Each number is 500 + 25 x the weight over its row's rms, rounded and kept within 0 to 999. Layers, rows and columns count from 0. Numbers have three digits each. The size before them is the row's rms in percent of the matrix's.

# gate: layer 6 MLP gate, 704x256, rms 0.192, rows 292-358, columns 0-63
# up: layer 6 MLP up, 704x256, rms 0.203, rows 292-358, columns 0-63
# down: layer 6 MLP down (transposed), 704x256, rms 0.19, rows 292-357, columns 0-63
gate292 094:484477535504521530497537487540470490495509478488473525489530510473429524561490503498484494536481511461494512474541486509514494512517481536482523457538507523492522487498502504488508496517484546
up292 094:466502512489507521480495477484466519510513522529489495494476500532496485477535479499499458484512503484531491490457496527513491510457477471493495499477482472553509510490489543501480545518511490
down292 094:520456489486507510489471545522516510508489506552501481480503500485463477498533527496514501512494537522527531531510505461518520437496508467489469493549532461490466467561481518480515487476477487
gate293 099:518508450498481509493503500516509478531496539515512468468497484514546536493490492525511468501450467517506506531503504508493513515486508536464513508510488500523486566522526485536509519466517502
up293 113:473529507510489482502534540518489483513481487476509488491509484485475507476469498494481538484539511451519578478503479530479514491522518485503528535464545550512502551500503509502531516494531456
down293 112:524478529512475506495522521509495474491459519543479469514478475517490504531485488539474493507539497512516544457491519490500472431503534473524489526472544551490462504518544492494498524508494461
gate294 100:510506494497542538489458501480473517444464489489504487511473470552466466469505483471501493493525459531519459518509517489490525500517514515544508527490493472478466508484478503508500471478509487
up294 098:476482518500517531514469500477501454505561518497497464510476512506492492489521420472507526535492483468476544494505512457517459505523540472455521524530543525498481505483531540490507507475520531
down294 100:514523500474516522467471504501512551454486518498545499502503489478490500486503443499474544517506523526482519489500485531501517486532537516485523456509455487494503510439502554553506471514564523
gate295 104:513438508521473534493518494494480523513453481519529546502497488457527514563522494522483501513548516508510512480519515463461496560521448514498493475501486512564519524500444504553512518525486516
up295 096:500481505512454526461499497513480495505512467489502536492534515518476501527473574487486469526512498514505519499455522473493500505508519514500493529498500519506474513503471574510490482482481518
down295 098:500512500508478546456435479471525514521540532514478512554470514470532491478477495507502463477497464515498421473475519464483505450509544507511452484500487477496515496519521499471482527548522477
gate296 110:474504478496496494452507515504512439514496510482499483521500503474486446525480502516465526461502470510490503519510475526481519497504523435471460466508489500486534466476468520515469492523536480
up296 101:459468511509532457498542455515485521481497552505520498503453479484470502513507489564545469534505521474529499530452541521481495492506491512502474514500539482495507490492466503534517504498493497
down296 101:483493498501517495512529509489492506488511459484490515497456502457522490515466541487489518517490462511477488534488494538513455539461506494463499493530510488528486445500500480531468452501527509
gate297 095:492495477439510533510530517486503519513527477449474484503524499498484528475522501470513532515531545441498480511482528524491516465496547480498445510531499497509510480498512479527476515444492519
up297 111:514501488483489487508516449498500473522498496562496518506512502521503430552568498558482494483486507540485515494509509487504496553492531489458514473467528513486472495491527502502459520506515491
down297 108:510504531452498496493486461464514505488462477488448482531460466487480463513543484510531478470491491499516492480478508524498515572539525464482478524538519508477500535491577496482491496506542507
gate298 100:443498492522502495521462531549512490484499486467474485457512467482441482524484490477495485551498526456526495435499463508509514483489510532502448522444481522512467541523503473523541487546488473
up298 106:494500498472500478517472516508494525472470464474495494474489518482508502453493508463482487497474541523493580508510484480471497483525470481474511483530528474514477500537480506505487522566459444
down298 105:503528509486529493489503534515502523470481484515490505428483535489445489497517483504502498512535531544496511532515468496547529467503468538468503507507513488497514521510505513531541448516452493
gate299 105:507527481502529481525469480518565496495519491475484484510483528489512461516545518486538478470511486479524473443516471499513485524509445466485486525507503519499488520480472471486436528523500481
up299 105:490496478481513515468508494497517507476499481488513490491484475526510464490564504475500533494490523539484509502552508476496485493488524536547469497483463501515464499572503462473471525483508510
down299 106:488494548500492517479495482484449487496527518482527528496532512468482519464495491481500505487506521464484518511472496528481499474483500455509452476515527510531482474497505521461549533486506515
gate300 097:471496493500506490505510504533496489510509460504503496479531483476515492499549510544541515507509476484478483513487486493531469511517546510502482451466512472488533505524476489529479517472531500
up300 101:508493517507501484499501463466484486469511529504481470498511498514474522497478519495477466475524518501478516509511531473454524509515456512517516485513521479489475490497559543539497520508509510
down300 100:496499458451459506479483489484501455436510455491488541537489487496509481460477500525509514487523501467469528496480502473544502535500499554466540514505513461467510440512490492518483515504489506
gate301 112:528515530493497499507489531505536523467543483515505497525514522499502485435531504482530512475545529510513523530511483486504471510454488502506466525523468474534494451504534453496477503532480495
up301 109:505486483546539513507504456504474522520527504460490495495505475477501508525470482502478440541504486498481518469476540518488492476498519491483534487510509519477484535489447500527519467537492497
down301 106:558508514479533496501482513485529474467471486475498505522517459476439502522485509489494483485476499491525500482483508545484539539480482473511553456526541476480510498472475504458485507474487495
gate302 088:521488525472482488480471484565506479472497501482492497465547533521533495498501496499537486494454460472516518500501510470527539563534475529514518529471510446430543509487477489494483493521496495
up302 081:452471532522460501452506467475455536497468494551553477471478483523471537501494489485452502480497527516484457529519527488471504520524520550497480539518469522511461525473487473542486502468483455
down302 092:487487534508530538507498505519505503490511518545451503490452522520493490465461516500489529547496492505509478533509524491482516366539487501476503482480479538473474517507471516528480476504492483
gate303 097:490486443478509510483517462477487542484480530552504490476555493501530483474561473489513536471526512507523454512495500499526525468523507527464505535526495429494473526519513496461487537490516513
up303 095:492533486502496461513515493460460507481507496496544491477511500514501488477508528506520511492499491447499505548491494505528499433509521515504477515507519480483503514509538517500516498516501521
down303 097:501516523476472518486502491434497481501486518508501474496467492545513436466515476533484532483511466493502516542480486494505507380471497532483514495523487491524526521536526505521467497489490504
gate304 100:550522505523532473494470448556529523470489515497492490503497498519520503422509523483526498498536474479521508457440466507459560506462516551490497490536467499522537465495504541500523487512492472
up304 099:440498496462488526507483487460499523473451516524543477481460470524520522545487497509513501471476477520459511495512532458503494503549515457472499511481529426505468536509511510508531513499501482
down304 102:510484512467514478494457506504487510493497502499498532497501510493482520459513482473500469554471510511502525478479487472540506514492463495526469498542462511481482495458504527469504458496471542
gate305 100:510493500508483502458509466497511488544487480498516506497505480469501568517543548505490504492482466454532479502510498483468487539502445477488488505529514511465533532471527516510476485468516506
up305 120:522542521516477463495450502451532502527517553506517481484514496528511513489529533490508490507541450533457492502534506523534542506478442478492503473462449480502500469493501503502466488494496504
down305 105:491529503509494484491505509432491503498502538521494496485521520492543501524533491479509511485498481506483509490534511516511507554529487490512510470467507512476498479514475513543464446481480516
gate306 094:476470566497491489465518514527508498520523532509505481536512516530509501494467467511480505495498464496513512491474542511501520496530475471481514480530525520466497552474492504560516497491450532
up306 091:479548476499464537517474491482470520524495500488504460529518490505502519518523501501488490480489505513516474497495514516521506499502553498440465455490455487475514482502493501509461566533509510
down306 097:497518529527453488460506509553509505501522507472465502565527512521511474493414502467458475476553547483459485460510504507467529527535468493548548496522514548484498488453483488526456505518506520
gate307 094:517528500523524496506423500543543507495473509421433499481493508483483498481551539460512504501483511546487498506469474515483496497499542543505527502542475497518509502500488514479517499513485539
up307 118:513501520531511488496499491490454519509463499464495546542470474521482533475487513483483475460537470520526455503488525509500535504512500505513508481497510496521527500506483514488526521477475536
down307 112:468509504503466523487505526518504506507454492476480492543471485533468501486508530503474463479544466480484482467507530436528536477456511495500508518481525504502497493491496456473479480540477500
gate308 102:477478509506501507515489497428521461484472493494498481505529459550510528516459466491478530469526503509516481496515535494475485511546497504435473485529530532510491485505478503520503489471482476
up308 096:494501537490493522534492530533532503524555484511506490484502512482498479520484512451504492457506491514518477527554536504473489467505536504510539505500488470506512513451468486436468518463510541
down308 099:503516503544478496511502517511503502492488449478439480460494486517468526528479512528510514447489529495505498489551543527475580518524482487501512489510506465532500520473465520462423515498556493
gate309 096:516502504473494528503504502493481514507531539512521506485478489471545499489503502500485513509493530518513512497540508461476483446482516455559475494504491481531497529492427492507505490520512486
up309 097:470507520503497496538505529504461507538495464490516509493489508458531506469536501523488487494461513546519492441528474502498478453471507540500459488488514512474484465512479510485527455481470469
down309 098:484506498508509519526466480484501474513486497480474511518484497474523471500508537481524483489476492514498518480493504484499506530503497459514477498508541523494514516488491527480518486521514472
gate310 097:504498527486492489473497505477473506461529499531468537475473479531509502448514487550473511525493489447522465506490528512496556487539466484494468489524482490502471513463519495498490494510513522
up310 093:516517498492490478482451457529514501489447492535506495517496501513491469495496477531469482503499513515449542550487506570525523502516504514450488544523467476431491507478515515463500542514498525
down310 096:500501550504492542478486463510485494502494496518519483517513544482511522504518501527499540510500478524471509485563469567511527475501510524507530560494514503480489501494478521513529523527510532
gate311 107:475489509501516484485518479510542499527486494492507476523504505480534468529501491491468530488492486481517510490509476525490501528525494576513469512557543482505456460442525518466525534483481515
up311 103:498489470519481510488468497468490532491498524527504517494516467507495510482510520507522509513495480503496507483506472535512485498495472529491495516496456522497509541525541491487532489480555478
down311 100:489451548486507519519544474517495526530486524491494495507509456501515514500499447528468536503512544503511503518516492458539465579504469498477529506546476505518512506517523456512506489469480501
gate312 101:465511522470480518495510484514488520521530507521502517459492537447469466479513506483505481462483506456494499511482510504502467538458524506481452504480508532518539509549497496543534493466462499
up312 095:465509469448514470537506494509474516510496509524501512437473512519506513456502474521492499487504502535499488501474489507464533484541514482506498478494522468521470517513529461541490514470501532
down312 096:520537511481523512509529473543518517474549518487531455492495544455524462526523477458487497501526529539502438469528547546506525360490505479479490503483487519503485490474518513536519553503495533
gate313 100:504465521528523514509564493523486492523539494505491530470521519523514492504514515505534521530496494472447536492471512474494478472519513551498497505479519511482461481550458504537489490483477493
up313 096:488513511449541493512592461516508533505486467489477515536537493505499507531474509446504484527504507470492507471493495522541488548556497487492490542506496510496532540487482484507516500478482504
down313 100:524489502497500457476513533475491526553472480531457507482513495446534472504457510471506515534553510511476498476511502484503525459481450523468434455486519541456513497499531497490491510531453500
gate314 101:455491512523500524510507506457495505429499487487513479509500462487524530503503514497496499477542507525478486514527485512491500468460545590540553498482533445498483467493476517498495484498528497
up314 095:521507462515512481521502511553470516484494496498481557476556492486473517482549497503487498440472503520531481514483492469521423511529464523471468479522464485542502498529480482481524499481508518
down314 097:510471519523509488479473504479498525517464499513481462530473468485495512487495536499510509487518492476484529503514517525535488551491440497484481500498536504546500483476455545480507509500489538
gate315 103:506501536496485518488469535495512466497494539524510505465491507503516514524488503451470548507497465478511508494493458517494487541525514503518470501496507529505516543515467501546537493500532468
up315 101:504525465521484536511494548454486526484471517532491517526458529481514546507500485450533480507493498507530467507459493524500521463491511472508474508515542472500511515474489481497484509460489547
down315 103:509511498479502478497520472471488489493514492499513542523525528511428479502502516477533462516535535489543445505526531497520466496521546527514515535503509527483518490493497480513495520493529508
gate316 099:458430485511515505520518491488494489533514504477498495532493519479505470526521548506512498497534517497504525475516511512521500457458470514458526536472492480484486505487487514492480511514497478
up316 105:519522511477463531538479520495500480511493500540480493529478444530498513477486503471514513501487530493475457511481493501552475573520518507519539497491506515499510578540455546503474477494507532
down316 103:507477524468503523505498496494498510480473498488477505473483472541446488451520498476517489505480479529480479554486495500518494497499425490489474474513467506505495504534459480478480505492469447
gate317 096:507486488510534502488530482523539518470456472511492472468528491546479471535528483516482490488516500499481472478480459513487515512498475540470516491518465502544456446512505521503492578469511460
up317 095:517501512507493523524480504473494489510504472490498485473484459495459470490517475501549513462536522489501508525484549465481509531530572472549516539514499523539499524467526415498515503508498542
down317 096:502481483486520490510487507494537503475485527480477473499501495500469459537525506514512473495501519463505494511459521467500525641487502523496490530544446506527502525495530525475505513491493488
gate318 111:477501441494500488531534532461491496478513540527521529561523493523525557507487511498526486513504493521532504457473527479448501499458484534517546546526468503471478472517525505489524463497551494
up318 108:493475536457532506487489514477508528518520473483521505497485500495499494508522522465523500521482466482551517472453490525499478476508503480519502446518541543508504474513477497502500511521465510
down318 107:446492479520532536545519528532502494522448499518519529531463509477481472498538515488476503528505458509507542504513529512543488600465482478469500511515509492505478485528449496485480476513472514
gate319 102:535511498531443533490497517524484535504468516533517483498505517505477474518522494441504506529520492474482497502490521552502516497427535487502476536507499512500498492505485530483497478468545495
up319 099:453521510478478449522483514504508525518526511458530550471483461564517478530486535494462561468508500518504495493529493488490535501518497511538482498490545494511511514503473511526493497471473471
down319 098:472462476509439504447496496470537533495495517502472505522497501461462526453502546532515485504467490480483523504482503523500499578461497460514475492536497504499489500505488500497449525463527504
gate320 099:521520488500473491504497512475489494441510511528545489475506526494463458490478559444504509512506504501522521497486501516523539489495500512499534512491462518483531518504522485506567486481462508
up320 093:524481506507533457509496502511529453549532516488577474514547515497502514527477503454497486517520516498550504497485525557477491476516513523508463501516524480499501530469496515482531475502522458
down320 100:534489491492488477499492456475480458485491495494440506522541502519496495458468499530440472486503474482496476493522484470471483484509491485482466502446468509496464489497495482539513482510511501
gate321 099:510524511497511512473488510507499494519544522474539493497473516514480509491458525437532440524551511489472526518548558495453499505468466457490533492501543449533493526470538488479485542541525520
up321 098:516458522469478471475482501491484492495533521534541470499535556510464528491477499474501490525492523469480488488491563549507492460512558480481499500476470478480507458474478489518488536516457495
down321 097:514512520501529487473522517489458515487481484522524493514511481522485517510479563508501500472491499464512529497503504518512504554497493432496505504468525497526498474513517534466482509526526530
gate322 100:491518504506482503532500539555516480475443477539444464486512477487493505534472475525471534539463484507502510482460521518463498493536470528500459484485469526508509548492526494503506500521492495
up322 103:540510463472518458517509487480512448508471489531478490449476534495507532496473514476504532496515477546491493525536513529523489501500527512522556494494497483522528448500472480500499511506510480
down322 103:496546462471486487542469497506510512491503532477537528479480497474510439558505515505462477553498523502481478501506483459539522506514522537515478514484492483512465471478518525457499491505533485
gate323 093:515468516495490523466458448465507485480464493535457492521475516480486479461456494493491480481492481501465476498498520494472513507417528486494499489516471530477501543459523475523504508550491471
up323 100:490508580506498504472498504457528465504537547483504516483473465483469475493499527516482500536476458486504477491489524509494511496492533501516447472488486476466482449485522500536480520470485524
down323 097:503481467491572456517482489525544487535522521514512450517499507501493475507499518494491530482471481518510515450489520464509503414496507522504513502490472499506526464537466478511564497547472485
gate324 096:452519494533542492514490506483476496492526549499532529503498480475460479483523465500454469497508489531513482488513508491503490475506511523504480488489474487483520516538543523487500531521499521
up324 099:474504478489520518479510505498497547528504484500459489510553473523473476485503510487493482482512511523509541525520512480466482482554493484539490488500468518535482523518533463522527501488487518
down324 102:551518480520491512519501511500535491536498516520521537472542502472529479531476531498536503502520475540569521522482523502512480501550525496494475539536478554492494529523490509494509481510491477
gate325 103:515480485488443502474494496513511521505537520493477484489501516465498468513493497502474484512486469519526489467478518480484532528461518511478513497520464455465497522498543443540475540488498511
up325 103:475514465481422500491538492529473535486505519487486482523536487517518497539474505539496516480532482540497506485529501505512513498545541483510471518500524478518517483514505510501484540495531507
down325 104:449526535493442485478493484482453506540492537502516489505476517514492500522492486469488475505489471482487528479508471468520530618505502510500480508510478512486474503513470468513517513507520512
gate326 098:451462462490513485520483524459506504489515505457530527471493439531482497450502518499476500482481494500490487503510515490449499467450508502515504482489493479463476527460505534445476481510491482
up326 102:497522554515532487506525512494486484515452471477441519526491457505498481542491489501500487506517501522548501473482476486470473522507489526473543511482495549548542490520480511500463510519482514
down326 103:529463513505514534482514491548514524521532511519510554505482507443502500487490512465472492499517418515533500495506540496482534519497486441483492523499487470510503487526466567487474509450483521
gate327 103:512507488480512506516499540523510542544484507483504492500456518531544453512525531485484466489475474488520516521461475490573497542493508507478504460516467532546476535488529476501503525502500487
up327 102:520488508502540498500514511476481538467507489501502470544457508465489517490521475508491510446506501480495490549502493547510515561486509501510492535508432529536526505478485527490491521525522518
down327 102:551491477508492517522492521481451509532514507557478449521509482498517430527512486472473484470485493457482509525486459544497477488489518548465448462517464463507530491483536481486541519507530477
gate328 102:519516515509481512476477480504518546495489475514473502446468508504489501535487515488491492465506505459532470484471547510498553521487496545527482493419508498488462517544504468486543487489523507
up328 092:501513483510457513528513511498502507506467496458527507469495542519482531511482531488531533505521504475481464497469520475480564508509511502525520504491521458526540469495513521500492486494491482
down328 096:483493492507563494483499507484506525486527539512491504519478520474549494471514486498496488557459454469498495531479429513500499429550540495515514487492547462500470533509505464505486509469530488
gate329 101:485495484490470509508521475542513536475485518496536482488504510510523524460489515501516524544480515487462494482476500495499473555485524477493512519513460492464570478463502449531486500537504492
up329 093:524544466481542541474482479476487506474482492534502505496504498477474473510489519512501483506492481517469511496527487450484494458518490451451481496507502493517528516513491457517512515506512474
down329 097:502487475498484512534464500488485495494491504491474496512468517453531495521501475536517495513502487500552493504513515486491521569500524507507517509492508513547493511503511502498489527502530475
gate330 106:544491526466507487469460519482501488502549488527516495488498495510540526534500522515507504475475521511475498506494474489521512478489509516472473542527446514510485527528563497530481525518507510
up330 099:535483486516476498492531490493535492466527499554472509454490482571496487508464491493503467486495503483507478486479499533547482500496469461504537487519461509533494553477514556467490494457503526
down330 096:503510489537510475498519510480476469485515496444506478487458500496483458537464492506508501482485510484490491507490507484477489481511448520497505489474451512528504468514487448466497473524539505
gate331 107:539496524489497486482500495504491526515526476513542507464456513528540480525506489517491461485500519477469500478489498518502527519512456467502511521499483484504475506528462490516533488499489483
up331 107:533491508479491487495484495489465532512549528491526517492469508497496529515510501504481478514538534505476494519498497512500519502486465445467505535518476480517467517482454489482475447496456519
down331 099:524496536480540524493532481499480501545476490492528505487479533477510493498487522452516505454517549495478524483494484476507506457494487468528538522502488461466507525500474467482458477519498513
gate332 099:532480520545489513483513519512476495547532527528493464500499498441465474519524506502507510471465497465478528502551481483502530516482517498510485489456538512479470499535502483500516507538516554
up332 095:518508545538487488504434520500512485543470534518550512484483540496479510507513496498505526479517481467486540494501478525497524466532451484480503499513497544482549520521552501483515491461524533
down332 098:510500428499540472484503534509492498509526490531505513516468486484569504513525502473572535508477434498473501472503476509500482543513519516478493464503468519506484511512494486481496480512556496
gate333 101:495450528522495514476493509541528536497493497457489485491558495488469518510502495470498536471489517467513492514451520490466486527453509488491487533526500467481536532499504552466511490490545533
up333 099:521533501518535511516518534467464504484521535560478493495479526521501484510556506524561475511484490503527572530532493493490544470540479503518503520480477516503479535518461490531536470519482521
down333 097:474488530515536529546524547506501480491535514519485456477481513519539491480536481522516544529497462482500563503483489561477526579506494459500460560560504538463531501488450520506509467482489496
gate334 090:521509509501539528504545559509501481517480491525510521500447524511516429493488481496492494518441478484450514521490474484514510516505478473479504496541514534511493494499506502515500483486497544
up334 097:465549493533486480495465469538473500458520486524518501474526524499492465471475526524500489516500479504511477529521485476495510554478480500477554499520520501452465495513515499505489492468445512
down334 095:526507447526475520501508509544521495526506502501505492496489542538495478465498496522499509517447516504468495470481501523536439402493486524533443504507507481504527518514494499484485533481483520
gate335 100:505539489518509490481508504537511489477487500517474461490463508513505509491493512482523500461542509494471490473467500512522523477516518501491457533481467501510554494474496511497492501542463531
up335 100:492495520527521562495486449443501510529511529507465509513521525498493517496466490486483504498490479546502470506499530500511547493484514490483530456503460518449523487481471508517528510470449500
down335 098:466463516481485505520477497477466495499498530473490490464512455520486512502508460459538514502475484462502468506532520514494487504470524516481505476482492488487535510521552512490467503519493484
gate336 104:492505484518497562467474500507503462485499536478520489484506472498498467486459539470478549542518485528513488499490496485467477484519493457501504484481490543524465545480506502494497506533491496
up336 102:503499486476487512524452491504519504530507508463480496485503537482511472503524505500518481472503486548497532462536501530517520507500490522510518493523485523501510509514467479446463504523491510
down336 103:450493503495478508488474484484512516452490511508489497533519516493481483533531490514535498506473573473525497498494507484544491505514508487514486461515527496475508521506478452465520470510539489
gate337 101:542483470523474522494502510522482529520518452454444497488518480484523492486511474465496469501549459493473506539491534483486513440511504526501528461479492503492505494528512481479482504476476489
up337 100:457502504459513515503529455492502470507496488485521497495495512498524544497536474460480527455495525502525490503519560488512525481480478488461522496528474522499487453461485534549489538456522511
down337 097:507527508516559485519514532497508506490504504525483435512479507518450471537479497461541507544475465466479534527503532511490527468570448515476496472502518543497482519515479510545459463494498477
gate338 101:450507473500518527475536521475453479461508482558482506467503463476433516513505512508520472491525465488500540499499542518533510508494520508523476488508522520472505530501521489526544531482523515
up338 098:483518550497527483429470507489484479506483482485501447517505464479499496479489472510485551579537512476499549477488459479480465500537480495483477498504503448525513488510498481474445512498511454
down338 100:529512506442509528515506508508497495509484465525498499499516467553538500527532483516485548525500450564517464469528500531472518535486485532526488441521467475509510506502529480500460479489513516
gate339 095:518489501509487538516499502476479504517495492464462543554501455496502523512483494514506463452512508481500458496476542505449568472465486496517515501530497509532495503502503476474501490503502516
up339 095:471454500481508536498487499419526510487497455515497485475490485502530525513473544514525509509504477512489492486514546456450509457508541521516506481503533504499501526554461483491481481457498552
down339 096:507533507504527484508477466520492464491477500516494482490524471561443481488499486453492491464529478534504528527493462500529491475496509488510528500522525490516543482475505525507469466521476479
gate340 096:555445513498513525440448530495510466499510501509473538496478451516509474515510515471497536508492484510474449450501532488490489478530486507496508504547501527511491483513484506483518486485495477
up340 091:508490506485470487464525530529508517505482492506453523487515499462499500528453497515506465513477459484488487498492511474544487508521562499512467469520523501536482476533496533529504496470483516
down340 096:525520513488454463431502539524490488527506483495538503456468472507506465544476500493502505480512490510483456488528480503550526492503482503528521512503505505491527502459455506482444457474516512
gate341 098:537472507505508485527506472513497496464539484515455517502519524505499445506551524485508490526485533531505473522481534533499495469482487461498499502471555522517520517493494476491502509521524550
up341 104:518473438469487480502486520507548475487550510507575482485470478491512528537477527472500523509479490493463541524504458508503481555510479496521521525492523491508502459537500508489481500509513435
down341 097:506507501525471505526499505478544445480527494461506496494451558512497484495507483493464521479487490500534513530434480490486520488503505518532538506513537491536529497519511517500510512457503538
gate342 098:515514480501506519529479470508492517526539501513492548507447503512534495493539492475489509507502539467496478505522473508457503473469523488516523492497485528493503522454515483462501533499513488
up342 100:527506537526523516483530478489483443497511497519510499562501519484497465455527505499474504497540504481464523495524496497487483527505519472481481492458460507485488484480518471566500522525490481
down342 099:511492514469510504501493475484479513518535473471529495469516456513541507489512434500472484460491541537471521530557500526503496522511512522496489497505506532477488491420466491505528454464519534
gate343 103:496467526532498528507538489470445471503490520543464481477491479501542554511516494480514474506464473497499491507428520502509515504490447499505494495465515480504505528506485481522490513507492508
up343 097:454515488452493490509482485457516502532473525526473498494515512474475538495448489496513508463496519508530479527508508511448498497491484522524529492518491499502523485486526496476496474526559455
down343 101:474530447495477512526489452434427507483466518521492481465542516517563511519520464498511494474512494534512469472495533523537441509456477535512499506477448527495508537502512504526478517518479515
gate344 108:524494516499523495516488562492475528533500539508523502460535480503535470512499479539496491476513484507470488501504494509521527502496490535485499541518514491511499493458487472492451532480530515
up344 111:515486509539490541487545483534482470446472528489525466510495543503480480486482514513488533540511533438520519522490498540501482475477488493502539469524481488535468483529506497488519477538487467
down344 110:491494494524455555463556500481521533479506509488503534522431551488445501505538548507460498503484530496507523527511515522495462490497495473489505488480513472501499539518548495508509517525478507
gate345 100:507557506514573503541502514485513536519487514503500462478484536485489486485483465517530502491495482473466510549464490473488513468503504516506495512513485530525522505517531508501470479503513496
up345 099:464525511511493506555506531494494489519498514490456474476497500493492509478547491467516476479467476475422498505535510514525527489474495492526527506472489505495462486540500508493505508526513469
down345 093:542526509493529532485486496444484451496492477494529472553523478505539483477507483497456526543532491521484477533496534517516514336494518466465469495523474484505518529464486511508485509488479537
gate346 097:507502474495486504528554509512465559544512509517481544500465475504517478476564499506511474556513491521548519523507506515505461495507469525485519457493511520500504497458536487501521498542511514
up346 098:545488469529492431503520540500517507516487518518501491476525530504532489519493490547514530488499489495485496488506488478510515456449506522499520491522502449500555452542498500466527511516531447
down346 092:454469545427509524524476499454526463449507488468485520493509490479481515440483521492480498491441517541475507490490522502534524411490447500473483488499494510480496474505495483503457490479503514
gate347 102:513482506487530559491491543519507527485524488517543492485501484513535500484481512484443485511521505490498470543514511470494500495492500491485487485499508471501472498466507481488503527486508545
up347 097:509486494522470519487484511504494482477489506507529493534491551498446478482522501519500469536513532534508492460517468524517537529446524474518481531483492504515508485507476491503471482533477488
down347 099:462482495509507518522533519487496514521458482486518476483492485518487541524534510459462477523471519507514491506543510499546469515470534505488491513496495513534502509503515516503529509519500527
gate348 100:490523506538518466490485485486498519502498511486526494472529514497482488535502520453504489515460535480488540506494521530517517508486520496489513499527489531502533447518568522528547516469493465
up348 099:487419502497516494516517505478495492459476470497493479456468511484500532510526517460500506475557490468519528501463507469455495554485484458515582491507527530522485528471539550494476496470512507
down348 102:517488499459492513528494487476516485481489510500493524520453508509484480545509479494500554461529531456557478536533471503528493444480472483515464513498490479524519499550494591485466471537533507
gate349 100:504437494482496538477529487547498523464476501522553503537507519491484454513519534493510491494508499514531486522508503485463501531551535477463464523532523504489497484486497490478516508527494495
up349 092:510488496494502490519521468495527500525492466491501481485487512489499488521429519508521517484490501505524527487490546518460480493528484526482518492511435478486547520532546524455495518516467536
down349 099:496522477503494510511471493491465528520469511513506512526511528454470469504476483518519500496495497471557474435510471513481514539489517482480475499509468517498484497498469497478528533449512459
gate350 100:504487472482499526525457517535478511539472484488472495573502522507477537480528446497467498508542499522498465474490523487458501530459462523527505475486520506528512520511515472498506528499508484
up350 099:497481492500478561489584451497472492467486478521517503520510494509494526590495481533483510516511484490550525496504527497488491483475519485486466543478500522507503501533486497475521517462510483
down350 096:521511499514525460518481519502512513511495541488490500469525512494523442490511510503525469507494495507447515515497481499537498369509525459467527480542524528468500477527465513520521482512491507
gate351 101:557454494504462495538472490476558470493526525518529482468501520540530524478527540492481511517486490467490499516501496485550537486501498524483461541484505477456515485468507514492466537500520501
up351 094:473482498506475505514507465455524497535460518484489460480498481553526495488482507497444513502501535470550508448463505494479528509491539551525470481462506484527537509465492489486496511496550501
down351 099:537493466482473531494514543471490504469530517509474500485488466511500530505509532522569533513482512475493514535488531522502510422508490535494533543490528536496508496510524468485527489474534543
gate352 103:462468514470493478514460490497523516501501489523457511490495516470496491442483482523470505493469506559487499490520504518515507478460513472486518476497491491535479519450495519526506503554476485
up352 100:498519476480488539478504516501473493508508520516488466503530487538474470502491528482513504532515471494489473531582499529512467483509491563515499494538483496518452482464495482476512531486510497
down352 095:468495498471486528500455499528504551531503497520478503514524527454476522520481507476498474504523504549460508503489522484500476412465469543491515534523513492514499490506492544527497477518524472
gate353 100:489536502487442520503502509480523512489490504525512500503453496472499513469511491518526479491523519497525503550491502518495515499496535503469504513481520489484493507453510513502463488512513494
up353 107:454523487524442466499494480482472525474503493467496513528499485545486501502492495522508520519487518550488518508472547510483508482488487511492513465505506472523488541449497551486503482509457500
down353 096:451494507521485523447495489486504502491493548521499526504474556497534519456505452489493530503469500520495520498507440485515535335475519502534503528476520513518504501480510498513498533543470469
gate354 105:451480478539504448499536487525523511510507558481517523458490524503470489507501493473477479479499496523502498477516515501512531495473442498504508478514446496488512486505542506523500514484495505
up354 101:529544485466493495534498469512514512501501508489468488495479537534486544502542503519528511503469477481440526501501503467484435503539527498533496550453504479505505501505487465505508484501486484
down354 100:535494523510516533495542502556520520496496508508514511506483487528453516484518459510539500523457501505526547477479447502533514484506524465444467508519535482465493511493445479526494496516519504
gate355 105:486524494487517478485482490458541504504476454508482456497533558503523451460489481511469521479518520484495502532489508456510477506481493524519460490517531498510496539515539465515440521513494480
up355 107:505510521477485483553492494529519519486548507523478509476519490489500539522496534475510448493486470487484488489480469487483514509491497518498563473507480492511485465475459482471521511485499518
down355 104:465520488524504519526506493539474515491501503493513510484541491505542488535509505481488494466518479496476519518509468541499476671539504452481492508538496514477521495513490449504498468497436493
gate356 104:505453575532523506511564466494508508526543502492504527481510464538507485500505495523540474514491477503463490436511520512488463465513470502520504474509502516465472552496489505502519493495465479
up356 101:486497486474491471539493486513490480488512492504499526480490541456511508515501469499495422478506516525544542540531502506531517481521464488538487456470519500482495485530492499516512508462482480
down356 105:484498523453472512518498515511519489496462507482512516486505565498508503482493498505494517491514509506528540484515508505528482479541507496564480492550461544508475470452454498517506493528510526
gate357 099:445491508526429467497480495507519509549491485512463515507523497510463534509484499521481464460491482482480505488521508477494519547506542491483459460508522452477490526473558546510497523507500491
up357 094:520540453459496513513506486534506477499517485459477481532466507537474506528495523461527506505513501513521456437465523533525521504499504467473475517533526480553544479517518546507517538488514500
down357 099:516482472520480495513439497509510533550524492477527480550515499537524512518492465491497461517543504504490504457533517457538552422500492448499483478483511489509483513490556457458548505466505513
gate358 102:498495498465470494532505485531503511511532519514490499465532515475449512509540531562492496514450504521468479495508510507535514513505492527536544459502472499482473495497514516512475510559496516
up358 102:491519484503514486503480520479471484530472461522513556494475490493493497453477465471524476479503495479493541499544514505468458487513496536539515512559493527496468456518466503550502529484470501